{"n_layer": 8, "norm_place": "pre", "init_std_o": 0.0, "lr_head": 0.00473, "train_tokens": 87370000}
Each number is 500 + 25 x the weight over its row's rms, rounded and kept within 0 to 999. Layers, rows and columns count from 0. Numbers have three digits each. The size before them is the row's rms in percent of the matrix's.

# o: layer 2 attention output (transposed), 256x128, rms 0.28, rows 20-63, columns 0-63
# v: layer 2 attention value, 256x128, rms 0.3, rows 21-63, columns 0-63
# q: layer 2 attention query, 256x128, rms 0.3, rows 32-88, columns 0-63
# k: layer 2 attention key, 256x128, rms 0.312, rows 32-87, columns 0-63
o20 106:524507486473482493517507511490522471551502485511487492507532495487524467506527461504500485507533511420460509503526514485510488516481519506478510466502475493490527496539558506476526501517508466
v21 098:452498485488503473514492520538478490498482487495490463502540500508497470542548527510481503517476521501485461540477493451526519426509502458474520489498497457467506470543472496486512480490505485
o21 093:492525511470501520485474501500529492466538554491452501523550480468478524491514491480513487511507461497483518514474524510484506487501506484522564487519494505471471511564508516511487507499449504
v22 087:497445512456546462502504495517542473507521500498503519485469484492465499499479501470496518477495470463468490495498482499496511509535461541496506495511529489510512456508472499494482526495496478
o22 088:496482488503471494513502494497499513530498467510517480505490489521506479516513488487530441519511523494468439498499496512443520495458517463504482512511449489487530486493538522472500449468523525
v23 090:519471433531503517490503475510496506464498520520529436495481522524533505525464527515424538469492502488482436519535472495499495539518512508511483506485468465504453458477483527494514509482503506
o23 093:486548512492467485523523560487512498477500529493514479523529518550472485512478463483508497494484482537493497491470493510489493446495473484492528499503514498460525527544501560515494505488479508
v24 092:484509491457473493498485477505535474477512514503498464541556520514450491495505499495521564495505471520435471524534480508497510492510492493462495508458494503518451493521484515501487503447532510
o24 099:505513546495503521485504540508528486527466537488484526506522522496518478502457500499526493526500476489509513527528502517481501509495565468492505519530550504489494558539512496474478510467503489
v25 093:484495555494509501484512556510504502482505535510480473493485512491451492528500453508540500501483511490444481473500541538519521527506504487480479529489521477493501475540552481529495529474529506
o25 085:550516498455497494471513515468498515513544463477488493472495515506499507507476494388523466457523455487505479509515481481501514547493511501525473481468524482491506481526554485481496515518478482
v26 099:517471509484485474462500507511523489516483510528497530484531530496447516535510454508540480538483482521537522501479506466484497484550501508461485516485536510493516498472524491502549526502525521
o26 100:550480469470560502507495490494500434490495498424507466523532508472498558504498489487498508502542528487478512484510522531520535499511507463500514494459523500514475512481534494500488484519518479
v27 102:487506535484478536476505489537485508514521517480501450500520503498497495485510515572465549505489493503516549471436521496437462494448500508483503475483478498462510473520497483457527487498484525
o27 101:520506520477510501504477498497504498509426539507465470505502535497509538511480486473480480503547487489513480549517472495502502514480477516525475494534560521544507511470454524517454495525518521
v28 094:539472478506480503496547515500494503532509482489496481474483511496516521462492504482485486494487503490522486510496515472473532492531492500471503521482512521506508477506488508491525493519489542
o28 096:536494529495486487494533457509529496484498503457497439496520521525502513495516503554562460526480495476490479524512482521520503507551485545525481508533458493462439475498516500480501529473514475
v29 100:486481530507504493518523539517502464495512496503484487520519529514524525495523521485495505478497443498515445519485527454526498485516471452537516460554490499488499525509498445542502471478513448
o29 097:502519527491490517508479512472532547496491512537490494486507467480467499481524553516530503565493542496500510465467531531494475544539505508488541538493506494486493517517543526513504514494486527
v30 097:493443505532459495478495498505484496545491522546553467545515485473481487509513505520468532520516485474532526507520469506472485474497534508526504526493481508550556518485496504513538517500528494
o30 100:512487497536536574526514453496480536522464521495469540486488513533510504492422486500485515507490498492464460512490504466525509476479475533532504519543507501479507495542529535518490495515503471
v31 115:490458508518486513495533473472510511485510501518526560540524478539468490471498531507495558429495504505467502526478505526494477505516510489515529537503512479505496541478520502495516508518506477
o31 111:514493474502496510543474533510467493488497508523484446522460475457533483478520465472502550551489474534500426518471512493515513515519514458505473482516524526512508488491469556514477505514509501
q32 098:483503489575501530535497492533493509525499543546523522535443543501499491535506496515502470505515500499507523521482473492500482481525482463490478486512486455539496514514528511464498493490510506
k32 110:528493484516506492502491496467507504470546473500490484478522481491577539529542505498527471508528500542468548471518492484573546504524493512509509504477502482474534519489509484540537497542527543
q33 097:500472503502490539496534459517466459521492522495527518512472540512508494472484510501519505501509509501499530516506531491513531498541452495487460517483481494504539503436515496471510490494492529
k33 091:504485515512466489500454544488486506500478535523504484445512516504538531552536493481480454515498530455508506540536490488488498502507504490519477497502493496521536525562493478488492551511509509
q34 096:529506515503510468508541511461485474506513498498461497480538443488504496503486491503497500500539485529445503492482465600492530468516520542464531493500497499496486444520477486503533489531490529
k34 090:513492484457491493467511502512506477485492547446461503458491533498483498521442498496534466482453496458537481470449517508517478482465477426479518478541481461526460484485536497495506494499511474
q35 104:486498489485516465466497491492473520519487475510475509540489518448525457507443493484488471498476498507530497484506534487497530500474508523459505502536484516487445557508517450503486478499472475
k35 111:526461545506483516509515534507513534507537479509549529507490497490458472478524509517532447499471502430501506488544502470536450497497454462522496487492489484530511456520506485502452496504488535
q36 106:476485491493475531511525511499506503538535469483504512509482510508491544487481500507539535501440516493491495507456505466539518480460491557519514496520525487522500473496553476489472525510497532
k36 105:524484488504500526443511508522527482454503510463474525508520459506516509501523490464509433510547490486527479480512507495467481520502469494499508543481519503517469504522470511514531459521517512
q37 102:485540461516493547572528459493475533492483522491513509506509497502465519488513486505531485492505490465511531497544490459512472532473464456478467511472516481507525478467494503473482525498498443
k37 088:489487451532477483522494537475514525477518514528479536495500485521481527461465496480476460528508511518513545503481479503475494496543496483468508504452508457430499506547537514472516520506500501
q38 112:526432492493502505496519509508486488498477489512492502537516438497507541440506492493533521542481477539498489512473509496519481463495486483478486484456535524451442503469507500520471500493491501
k38 107:518468500507538500470518472501519514515517486511483493489496517550501508568484527497480523513464461491515494527504500497478480446462473485461506455541469482548505487512543553508489462477534513
q39 091:468530530477554465525490477454514502503487477506487520511539507514483479526518491510536459449479512484480463504478500524500510525494565571534541532526508521510532487533509521531495502517521500
k39 114:488508519445495480499488478514510506526513481475496525531475474475489515540449476504483490465548484549482507538466488499502476502497483501502527514529520523449518477506497511505505430457529502
q40 108:519485497475489480448495533476477495544499496537504556467509492483503506502512509510565440536519516498491484522493482534479506540475480539450458502505534495460512516507473516510482482498489504
k40 099:499500516506487516482502485504456469486527498501492499496461495510532482501511476425485526523489474509527473503526487525497480507536499497495482485445496472528506551484473510488477525568511514
q41 100:477523502502511522490503516453528503533507518456527508465504503475494520517530499524534479522448474493503501468516515478515476518510515480494431505503531444469514454469447463528500487486515544
k41 103:510506468473517540529448513537478521500511545522476533488471457485468505526563480494449498517514508510525508534506511500500491473471498537495479489499455482474527485537481504515512519525522481
q42 109:532480537526520483518487530497453484496552565483458516482518492500504526510520538461502535508579493517513502485515481503514526519519479496504541442551513489525507488518498481496523518478526533
k42 098:507531493528487481500510490481501534506516529508465571470506452508493497477452480539509486530487533486536488505489490480532511512476499497488488504491522507516489488479495560464489453453476452
q43 110:517485474502513517435509479451473517528511507505490493492481525508501513512458459525506519494523508515485499501530500496527498523499521465466467493466539524481525516487500473539476461550489566
k43 103:507495520478554557519504500505487542518439504468468478496515473466531500541517505512482502498501499537513518492487471469446486443515493514509462522550563486509464509463539484462515528517513484
q44 109:505519506496474493449473516502505485499539490485494504500460495517483526479473463505481467529507501505453481495497521494489501532491496500484526472493528511491492500544514485512488484505476510
k44 106:506465497508467528490552478495479468501494501468491506455486495526557509490492492484542502453541496507507459470506520478502513461499463471515481493503472486495492459505513512452509504492497457
q45 115:481492458471524502494522522486496538532522506470521500493497558524542469509483470492440491520519446480511476490505480504532474478461515469500501501526445493456533486476479532518532533478472505
k45 113:504529498505529533498540534453508471487438489521495513521480512461519500479518517451491488516481494466474496455459479531485518503482500453445505473513446494478476483507497500535504489493512472
q46 107:486475473555467457492482511466554509502484447496523524440475500525511489499492507494461485516512518489508513512538537517492508472507521492496491484489504491524485501515501500490442497533548512
k46 102:537531536498495508537508490535438523529514502475516540524514524539530502508498502513508465505477537570495509494529508473488530473467563528454536508463538452514526529491491475497495509496528475
q47 103:468518509474515475472503480515512491473511539492432485528534497504514479502505468501503498493529526500535480512504569500456496530519504510488538544506542501461491502481473500505481498504523496
k47 100:514511473498519576486480530482488522515516486541524484572559494501484526485557496499518509469463467490493491504470508483528463481517514473487523535532498507513536505490499486502476497465501511
q48 106:497495494470533444492469528505505467532460504557498519504505498490467508481541488554433482482513515447510503501525473475466469511502509490479478528522484494491515498546470453516468498478497522
k48 086:507473493483495505494482499523485509534510549494512493476425487493541475474487483446476484519501490475495480468486499464533532510488500466522496518510529521527466529438486468516491502520517548
q49 089:455566465512497476447545522532498513442523503487480498509536522474525526481521477484473455491531520494541483496521506498492485520516513474541497501507499504507491551517530504506487486470508562
k49 095:501502478527455493507481440431493524478489527507460513530544484518486489534491497483488469483506485482491479487525500492505525475538446510456475470530511542508519516523500489499522495505486506
q50 087:519459482488457557503509463460464528532512508499471485488498492492494503535503502516529553513503473515477491475500492496538544487525461510472477508503524503517527491425496480495506474513528499
k50 086:498531506533540524476481532528507515485479463483477491495494498424523480508506463479496499472509547527547516523474522526481486505486528435498513506488565526477473515535527508495504474495490531
q51 096:466527489543484467464506510500537417485488498522521478541471551517516489472523514496478506505538516496533513497495492520496493438531499563483514488519509481517501533495511493504516507541468500
k51 086:522486521513488537495509508524416473511480510484471495465497503530518482459470494493447508498471519451512473496504506478516490511493503440490497479465526497464523511553448527514496511511475501
q52 096:516530496554523537497495522511506495537491479534485483520487519511516531512484546494430515535522474500502504499527518432548458489484512486521483485489489477514505464522478496475473521474519531
k52 096:485490543519484518484476538489472485524541502554548506460525496461487464513531521489504433511499540524494502487494487497483501506472509519490515497512519501515497504495477501499552485460488498
q53 102:482527518499508470536509530490540505470514486523482449477508502497498501566532494543480477489497499518492507525498511507487536516522500482473481545502509497496460517492499481496503491507550516
k53 109:509507480511507494522492491523511484506496475539497502525443495482459477505477460488531545507484467513506446505475511470516478452491480502497504476491524478484531524477553527506493505511519479
q54 087:516464485533544457491458485460483490474467496496499549508534507513493498452548450511512480479509520499518478501558514537482471554483507520485558533503464528518518468492497497512520488511528505
k54 091:521499486523468511497513536496494518521481547508497477536521444527506518476488490481500501530459500530510465422536497499487496507493519502473504507512565483516497467486450519483472546472486465
q55 105:522506482465519540495525511498495498523463495515429512507534470447518455484476546463506506516494483525462474503492453505481517518514535464506536490486495475470506445502494500502507503503544515
k55 103:504503456519487537539459509492514565493545480510516520471522521490519472493523501515498488534502541529489494467522464495510512508490525521502484487516497489543526559487507504516493514510477512
q56 117:447477510552518513496470474495545503535508498524503551488491509477502528465533532524513498478473497511524459468523492463500514524499522507457535561472503469477480543524526504469488483550505519
k56 110:516497520541434531555448531532487505478513495507473501469494481489539524531485506463467460505500470505501508506523501481534511493476482508472493515487464476500498471488462508455477496475468530
q57 110:472505536488497524494486465453499461467473504437536502447503497502470478509486518543546466497501506496498488514477474502476513482433439482502484554498540521543505493500483512526510526508503491
k57 101:479562491524488516495462484467500510516498446495483490517512497514487528560462488479512521532502438512504524501472482511504512533478515522480534474498502504518527503525516462503517513468562482
q58 102:521519453523487503478522489475486517524528491494499516479529517518548497508465476497517491458507488494466532500505534543516517518478483493506539573514487527451500494523476537485499488468480517
k58 104:526501483531480500466509498503463466486488512485499472516488495501510577476529486499531445447560515462528515445454519514469506503486485502495509526485472531512513511524525514487462479510430500
q59 103:505465514478471503451514454477520453464563556452507505484499514501479491528486520529450478499514477533482491552481548489500487511479514529463510509493470447496529516516485511520477521477531489
k59 101:512545508525460520521540487515482521499494507508439514510523487513457529505508499487504513537498496514492536451480499508479488447495493476489514469508500547486513533516488477523492505513479502
q60 102:469502505486522516478489528525533471494518491510541483517547514444500502490480441478494534507493511503487511447544484527457468497502476499494484526481507472521508540480492517534484499477511496
k60 103:507459482449510522547481520489497498475491514498527538530498525495520492527495489511496492513464467486471535510521471480523502482505461529456506510505454506472505516508516491529528523510464522
q61 103:458513543474511542467503492523485499532497488500491497491450454530487470488477520487503486494556481507512461443510511495490443485465484490511503443494494494474494497515477489511455532482505463
k61 103:483458496521503544499483529529477487451519517500534504529501502521521512497498512488508486544481475475498494458519459503572524486548502514502470467470467511512488499477536533500499521495472501
q62 117:503511489530467481479553504561513483515497532495485471467480511500477501482497536494520542521490503512502448515483500541479508532531493473465493516503532493524502530459480513514506436498510526
k62 114:541515532488500489480486473525494508509501481475490499495503527504466497502476451486519475473494477475472474485498464476499517496477501484494510463497477536529494522539514503532526462512487496
q63 106:493497500516493485471515507544522499475526526521526451529489531487457517452476481533538502523482491472515515553517530480503497478526530553495500507497466475531461469508514494503525533513543488
k63 102:461507482501450458526510479523414522476529498486485487517540519504525508500533490490458534542478457520508471491510486500514527475477469474525524486492550545505518524496478487553541504520486529
v32 094:468508490484514497511496480523490513538481491473500501496514494488475461487528518533549505539497516492495501508495502502480492493486499489481483479506461492533405480540485494466476539519489509
o32 096:548486503516483511486515530465516477471483466518490512511503499490512508453498555547445524506483480531490537472479479478497531475473477525555460467549492545470528512485529529520527479513558470
v33 103:507521539508478488488511489471479469514452519504527533499471503519493506525531519501498441520525501467546491495531479495475473498474479463505520491489520489476443444471477513496527478483480510
o33 096:483499491487524548563459471510514536462519532502547521478508564519540538485504511502532460482523495459493515539535487527496468505502479504509486471518505486512492505536474532551480457523483478
v34 095:499501492484520512510491506484524493472559496514525475488465499516473531474496516518520558537513517494502511510568479485482476516499533484501505463487512532535538486507468511562498505483515496
o34 090:475504485485471465522475501576509509492473472535498491464473472521518497477538497487496496468498509498516508476466501515473480506449505490514550528457481508536520492524501542475514498532470506
v35 101:522497468482536480481491511448515495543502511498529514487489500523506478531547462552468552502515465511527489501508524518519513508464512477500456506508447508489459508532509498515526504449511535
o35 100:510473472535532527488490517499511476476483475519480517531539506487501488499486502453498542510561473486482520476535482464503504495468502532481483491487524502532523466448511506542468504514484537
v36 096:530482485460513497481493491516520486448501541453499426480507462516446523479485527516503521548502490519474463476450504515500494513514487465522516501489477534492531529428474514483461497499521513
o36 094:535509494493467460529517522523491464498504502504499528498477454530484508538495498500479513516460500474464472534520489482546469532492517497553500490464517506533485528472520508446495531514483475
v37 105:505512493493521539486508471534494506497488448527467516492499491517489512474497470466472487545471515505490495495499494455511504499483511491484491505524514518440483490506466493471460543492504451
o37 097:500460518493486468507514487451527455483478514484474449519474492480513483511527508450506493486495521535494505508452460495529457546554479504479495514481503468471475501454497493498512494469487459
v38 103:508490461475488519530525491505528502462483528507458504494550470479506544519547490570484483469554499486510494503499513534513522504555500510479492479499553491500533548460468519496519526453491508
o38 096:455532488522485507481505533494522504485481510502494510520482472519527472508523464445515401521480502525486483520497491503500516521492498498485541501511469497516475487516495474487522518527485534
v39 089:515466504512541507451470507459495427522538479515549481481489477504445460508489518469507505555468476495507506483494465504476487522505522514503491493488517538545480519460474520553540506527507480
o39 091:474461507531561456514527481553467522475494496509501469507500508486503494500465500467504533516459509521503468461488558489469507486511452496512498474500507453495501506513472525490542452470532543
v40 088:500509524495487448502549544470500488471546522478460450491521530488513493480530508515553520510500508480502426498513490483526510483502499521499506480512495527496495482488521527481494488503489513
o40 083:481476471511499539482483501519472520509496498488490476542516465452517484495465490454476509486462481499521466490516504521473487520511549491504496501485508554526539528484518517495444493499510522
v41 096:463508471492492470492528491514491536495454493539509540427491484506515482500489464480517540528516523480505499479451514521495468495488479531511487508515483480473471499453518489522526496476509525
o41 101:496503531531510468478487540499504516484472521518497471504532469495520498552531539487514488509494463563500511506479519484501483504494509498530514474486517502504507496507507497566472526557493473
v42 103:545513510487532478533458473504473513504497484483484491493491484499487533516457500504507508483478488497507524534460491495476438442519519522532510480548509577471527497509498475509532508543454501
o42 101:487479470498507516473510557538514547510499506540565490421467444497484534487530499508495486524462481528516506507455515504542538496515488477466492535479491491532492496507473445477466493533463506
v43 090:473499488549493515505478476486526489455520486527512455465541520499482522476467485473508508553498442483500474495487499527527512485477506482512534523518450464465517473500508530523490499537491524
o43 088:514485522490505528490500514514518516520493476482467487506503520491484450482530503506489475465455512478487526499486499487519472464528483540515550521476468533538523511512474534514531532468550507
v44 097:471496501540523442557530509479480497547468527481480477549500508501475511519467491484489466496457530470522508504522459505474469483483510476473498511499517481504498466514491495513519520505476492
o44 098:533513468480472506498471517494538471478492545474501502518492484509538479476483502535473509524535528489482513490494504510448504529467482508478535501501528517463484538543495540455534457475549502
v45 100:499540494533510507513502497519489494505541454516436516478508493470513555523486502529471497532470522448531540495503517450507504525521507507504493533498491513508504513479494486461487528472506524
o45 096:498490457504477538508512532442514481512460478509486489529538474517494510468514538504506488488510478510488483425450460515499476453516499507536527491500491474494517455508528500468528480475518521
v46 102:524454485515484515471506450505541483548470474448530478476561531514522498505513479446493497492477472498501501496496532472515520481519463499498527502485478491452531498483503504510507510508505472
o46 102:479481485486533529519532492466500505514515485503506477522520525485456458505486451537517512535448477463500512563459507514490500476471485454504480501473478456509544522482479463484523533453495469
v47 090:459518529458458513461488502516494501498478531506484477499511494478488484491503512503478492536507450509534515470518504461494469495539484445483512518473487444448501480505469504494468551519502496
o47 094:518480481525501541478542529464527487502484464484504526489507523516493540496564530478477466519475475456491469507515460501507491499459526491535504490489506534459494482524495514520554531491518470
v48 098:460463486498475473553525480488510554489510467557465486512562509497540505534515474474482528532490482508499520473540506481499513474492562491517492544476491481500520492537506493480513461492525504
o48 097:482542539523479476475530507485493544503451523522541436512503504527514468512484504505501485460467494458538550491496512498503486460539504432483500510500490492496488481503496496488487522502520496
v49 098:515483496516532486443515512475503476545479502509479478483508499474507489478518487511536541505504503527490501516515456480521529489476495485495501436460497536497508482464494507493505527518469501
o49 096:456479487481549515441462492489513511543513475465495516480510492458473514510514498507482511531453533502488466506550483518498530520472502494502523454514511503494487473502461492469449478479514523
v50 112:515445553495476525479509483522510514486479539509499507497499473489541528513510548505516536488469493536506492541505522473527476489503465455497492455485516508515467531510508475509490486485438519
o50 122:452501513470539501444523509511503449534513536501539491491528465512504535491504518530524522500494408476499502531488492498520504493466526489473464513535490502507522485487473508492490481518522491
v51 098:496492544483505521469531511457516496530537512495496520501452498479518495472493503529460522487477516548487480516529503511497461450508466567518489512502480473523476534521535483484568523452510495
o51 103:501508515470525476491500481500506490541524504502536489465500507507491488497500498492490544543508507470524522493499534483483494519506517454495488521480483488449503561525529487469464459504493532
v52 094:506528463487489518485516466520554514475481493469496522500499518443510479438486476472509484490496494524483505520466512476485540442463480501507504500493511514540535494496454465516500489496466539
o52 095:514540498449485515449501454514492494531466503498479523539497484456521496522470461461526503476535515528484550528475542511496526505497508501493493529501473515476510470481512493463524501453440499
v53 093:451517488513488526517495487497509452538510508482539509501457485497483454476506511498540502503491475532475516516508467538450483465457513512514495530457520485493547475500495496507517492532507508
o53 089:522457497451507470485515470511534574495469417518504497488502547500557502530514498514507480532505517488521516489507534512484527504541472507495494519514486511528516529491536507522493499535518489
v54 100:487495468514496504513474515540486528549483462479505527512523511490556480486486507490485498489464534517538491494519468466495530470463485522486488511522486481521529515485494485522526487566506497
o54 092:532509509482483510506511503473488497486498542480499508508493537519504461499498460503534444468503484510508514467502516493497532503485460495517490502544500485482457520473492527487529485495513525
v55 091:517465513510505505485463570498502460513519506507489477487536513514497492530493525476564502467514533536518517491478541504518498524490477472492562502495490506496545466469496499515497462537474481
o55 100:475483511502520502490534469506494504543514486517492505488442519487512462515521482520491450490489442502455495497520516496500506465473480465482470478500528493534538467546526501476475504515495482
v56 101:498476483497468488465524513471501535499475475550463471505490481518489509522481511528506478557502484492494463502489497474517486558517473490474457473521489507532500490498507476502488506482509506
o56 093:477479476533538533531534520492536428534498555494496483515524502511529482492467478511456512521531485495525529530479476533534503552487500524530527481485515514492490526537512496509509510468489480
v57 096:538494516502487485504508494500501482527479473500503482508543470439484505513515486530540530483508480539491538478501435445509428516515513510522456500503514490494481489492462513467542516480492517
o57 092:522503497510502499471481517493566479489467506448531531470489532483527540485512504510520514531474500478485482460480524523469462508439515462522524539487475535479496445522511487483519487501495468
v58 107:530502509496538530511490533488540545508476526532480494491491496506471528503504525506512483445544477493506487533499555491512528518506521468502467516471509454498558520544520477516553519524468514
o58 103:453513453483461529480541477528484470488500513465494496502492478594533500506504503522476507548495451496474538480489505507504477481485490525497494534501475501469522522501498500483481542493453562
v59 108:508508516498457497498539538535485501491443479502543513510475496496475487541520529477532501568514490460461544458501513488509499541472537480440494514500521496524488495491472453481498505504496483
o59 107:505542482528483493518497511492524453458479500526466485491457497503567501510483480520481506502479510530480507512436498511526486533484505529559517499523476515485514496501512550503479503495519462
v60 089:498533528496497543500494470479483520461515463538479513465545487539512495503518413467512484539487483493501469478533467499507498499530496466443486513494530456475496508549476462502527477460524491
o60 094:461469533546502497528488454500518507507500475468499493529510543500495502494496461481473495467515467516528507476500481541522457539516492489486496474459523503493495499514519504489523484466507505
v61 091:468488429520498493470530512493488518534537554508524490490481517518517490499469533499519500484522541504457452482526496507521531501487516502501502509518545517478474497540533517525496487468481479
o61 092:484509521511510485497511488502477468484515517485521492522510485464519486502529511490480496518496463491501515544541502498426484508490479500508537501496492520528506537418501537498562508503518501
v62 097:516473498519504514497426545518507489497539512525483523486496519466459500499459498510504528499509492515522450533482536525500520520479499506495523541478452514432480523488504505504504522553509478
o62 096:511486513502476518504509514518473528506512480467469497481529473473505526470498495468495487544528430517464505503514480498499511435511537508515494492527507534511475517517461494555525535500532525
v63 110:544454556492544500558532500528465468488498477507508489541504503479512507524519464452477514497471507478455520489541504508495475535518524516506513507485523542534492499561478496500495510483521515
o63 108:506507516532481457499498516504531481453553514499467471537551525488501524505498501545543516494506533501512529499437514530496503504493485495422483508497522441507494487511464512478510493496498514
q64 094:508503498496536513509523472528498527490506522471490515563474493519432508468488484440532451454475462513504518534492509466508453443502560496483483489503487499515507563486499480487502504457533504
k64 086:458474517488497449492487513461524482490501492483519491441535494504491523493503498495528472514553449511530480496443505509483498521485480534513519584523540481477499500474534525536465510514499493
q65 084:543513515496487496502527541502509478504446493509490474510479522489494519545528448478482510479498448548470489463479500490509512492481480515469503492523490532545514542496469528471482530493498505
k65 081:462496451505527525506492478479460495498497491505488516530535500452508488500533518532451472512510468570511473498479475507466542514503521491467540520486511502439508519517477511519471528475468530
q66 088:524466523477543576487479507513502543470538546500495482494495461480451518476474481505500457514523479512513454500494501484523527490508507514515478507535485558494533491492513555485508470471536505
k66 091:505508498549548507527483478479479504525481489511504542476487500508489511484501515482524502522502500528511478496506528473476482492485516563538457484524528510559540517513554534506521527500464542
q67 082:539490501497495529470486542535521520516485522522467517526503530496487487520469514505480532494476527505491515482483495493534513467474530460459550512495497481515496490506512477506528499535511564
k67 080:490498514506504506486480495502457488537526526506523502463461540504482472499522534509462469503503493489495529514512465522483502506482488510512491579464466522524487480502505519471515505555536483
q68 092:446471508518526463489519485514511509524480496508435494526505480507515516498446494520521481527470497519508488505476497545510483532508523543534470522490515443465520480526485484496480523515490469
k68 092:492466499479523472485486521480548550510467495476503484521550551470498491524508444509510538482513499501490463477578536534508522497514489511498532516509506510520463482502543475507521442480475468
q69 092:498512493531561506507518471501514516537492513485485475510492469491458496513494530541455461485501563533485476514511513495495494442445542516486469511486538489511489493461500504544522474516499484
k69 089:528521497458491528468485503535533515508470491478524512498508530524483493540548476518503544469512502508497470478515506522443514482531506485508519504501483517475507511521499463482509429464510516
q70 085:495498507431546508499504456500526531488476493499489514502496500500462540547480486541502509519491524500464469554521481509504465479498509483491485498519495506492477480473541484504526505514501494
k70 104:507484504470518486470515524519508521532497479484536491515530513513546472497515469481490540496502479455489487527483564506486513471506554473500529518543507484506507505453517538538500504539510520
q71 091:532468507487464514484482516510510534504487502502485507504493506504509548532469496486490503519495509482484497475514496485489453479423476497448494505459462500493512480502515510497528535487490503
k71 102:448551533468531537526485507436499468520541549515502458515485514507527514520484479514469453498509512482540496467516511520514500461454463468495488535505509518484473508541492511484469467503511495
q72 094:445497530513462447495492524525453492517440546492527510501492481478501506444485539511506503499474530514458505505535465506491533555505511522501515487506508522541491512478531485491494445507489496
k72 092:527551525499551485492499493489525521553498503492479500532517531501497495561496476492513504506513495521514487521481497511506493507538481458522485489520471511493520532525550491445536521488510486
q73 084:509512432532496463509513503493489496540498492516500496539444552451495478474502465476532503505515476473510471513481483481497528532508519483486505534519511524508503506485503571518529516451483523
k73 087:484541526509475513479492510542524530509508528484500528483527505470506514481539542519504518532477538563506492481485454548497465483470481524492500520510485492502503520476516469486441501503514476
q74 093:519488554530508504483488501476472463494466478485441489514478456484482506556497510479444513497547475527473513480499499528512513507488532512481496492507478493529532530492479471535484530504482518
k74 088:509494539536508498467543501477506481497570493566475455567529523516514468511496496529479480453506476541502518468491484496508457488531499516508547543488500495480491468493511502497476454474487464
q75 103:525478507495492463501515502531533503504492504497481529487506477514534526533527486510480539547496520496518458540474478484520523528506479466489440477544498538523460484488538520457539504495496507
k75 103:525542480489447499459482537524489472478530543520509497514488485502517542529489528456489540486518496491496507471488475460459528482483540474502498520490526469488475486526505506500501497542465582
q76 089:499451539486482496540484507461491555510470527481501501500524480498515473520505490459464514489500503497488481491487496500530474520523489501508469462510486479541474470449521506481510491484497531
k76 093:544520517497477590453471511504563526546511507518500472490500479493521524511536515487515468484500484532462452552484547517504496512486558450488507507513489520467461510490518471517512495539495486
q77 099:572511511497474461483474492563479478516489449476480485493501543501443489488543468495511446484523494486489490504511510489521466508500528510512532513535484477514500495508519467495471475508487506
k77 092:462489531524497522523499482508478469470509496519526531461461517516495494481496471533461480506470539538521490528491453518535491529524508523535529532524527533492516502536491495527470540484546536
q78 103:519499492461506470482513507486515480516468492480524513472491499517538510527503503485522480508500512518469491541482523518496512490487551496476518510492460511578505493477525479500474472474511526
k78 095:505503516498553553468505512479450510485511512505513510499507551478513496499485470468473495523500496488470513460463487554540473493528511491534526510459452508504479537536500534468483528509502514
q79 091:542484474496457475476478486512558579508488485495469514569504485508506472530473499513507462461492508497471467474537526503516516491513559475468513494482521515518458501489493484473518493517472503
k79 089:525500486490498506507472572515477463498523486478532467510477497502499500500520511481463445459481485506477481513496528513496512451522497496515496505478527550551523499471538455475492498468483508
q80 092:479484517510448491539483511519516506551539500453518509510495492576534511495508491524530472501509455528503473518488499472479491505456502505473522490483517479533488465508535503501496506516469515
k80 092:498516493462540530508484491511490522480500452503466520544554506503519492543482528526478503498526483485497470492523506496524507517425523460472519492484566470483543573512498468490489499513471546
q81 087:473462479517475488567514491513475425490516479474542503454476491512500488468511481500511516510531493452479524519529491511482526516518519556518469469473510466531496505473507469529500494502485493
k81 088:496542486502485518496501508476497489487496519518512486503520512494498462483504507524504494495467501464457471501459480488525472507448500504505507486481497510493509513537492513516496495496508485
q82 093:528480520493472490454481507539499500504517505470475515498510492468497498467509517562482521482459503505483479509479513471495517484454509488476502457553481478521516549494509490498489518493475491
k82 081:538506516491495491545505499500481476507476507478484457509548489500445458461490515527409469542512498490529498482483461522482532517485528486532515499534475506465472514481488515536477528488497502
q83 083:510478495512451480443488477523504470509518484527495494501542538480554479463532545497505517490495518474517568503525519507484465496503508511483523522458487501498516502475468529465483501490473513
k83 087:459486477477477479531461480476503502531548482512514453520505496497482511514501482501487426516503445487479471517516448490544477461453463492510461534492531493536481503533503479523482505489500479
q84 092:506494456533524501528497516489497528468538501496558476501485478540467479508508485497498523489477440494501498553552516515496485498500499442486555535484542514524482481459515495462514471547527495
k84 093:500488498459482572536534507491491516478505506472477521460506475472475519502492500508558529516510527442506529525506505502490449505512484522546517477495471506505539501495483511471507530484506473
q85 087:494470524453480534462470509481529462524533490474493484531522519469542511510496537535492477475491547456467499494538502511503492499484476529496528526508458505464482509476495499461528479471506464
k85 094:466504473486521526488492538527472520463506515470488496508509494511477498485512487491492425505505480464560503483545478508514510470494478505501472494472534491503491497511462493498492520513474525
q86 083:473501483534488514543506504508529502495521492485510490519467451472519527447498505457502517488482530508494496543492488502508505540498479491489453512528476506469512481474505507496534471493499472
k86 085:474476486463502501502493483506478496496505462458528541434519514500518496481547463487543509511471479562490480479458473504491539453454473494500499492513501513534544512535495509529473530508488527
q87 098:518460519504487551500514504543512477492474492481476479520504516513514471488498506489512504526520509493496512479512543510529460471455474509490462481472474507490491503444532553525511541457498497
k87 093:470497509555483441486499484501544505485505532503515485486535489495523542531532502504483519520536485506510482484506497521497567530478489505506482534533513451440505534486507459534468497482494508
q88 096:497471519512488450487485490496482477487498496529452525564497524470460501481513476506499446477487483498516519534501488536506533491496497535556477524496485501520471496517469498514513515523530481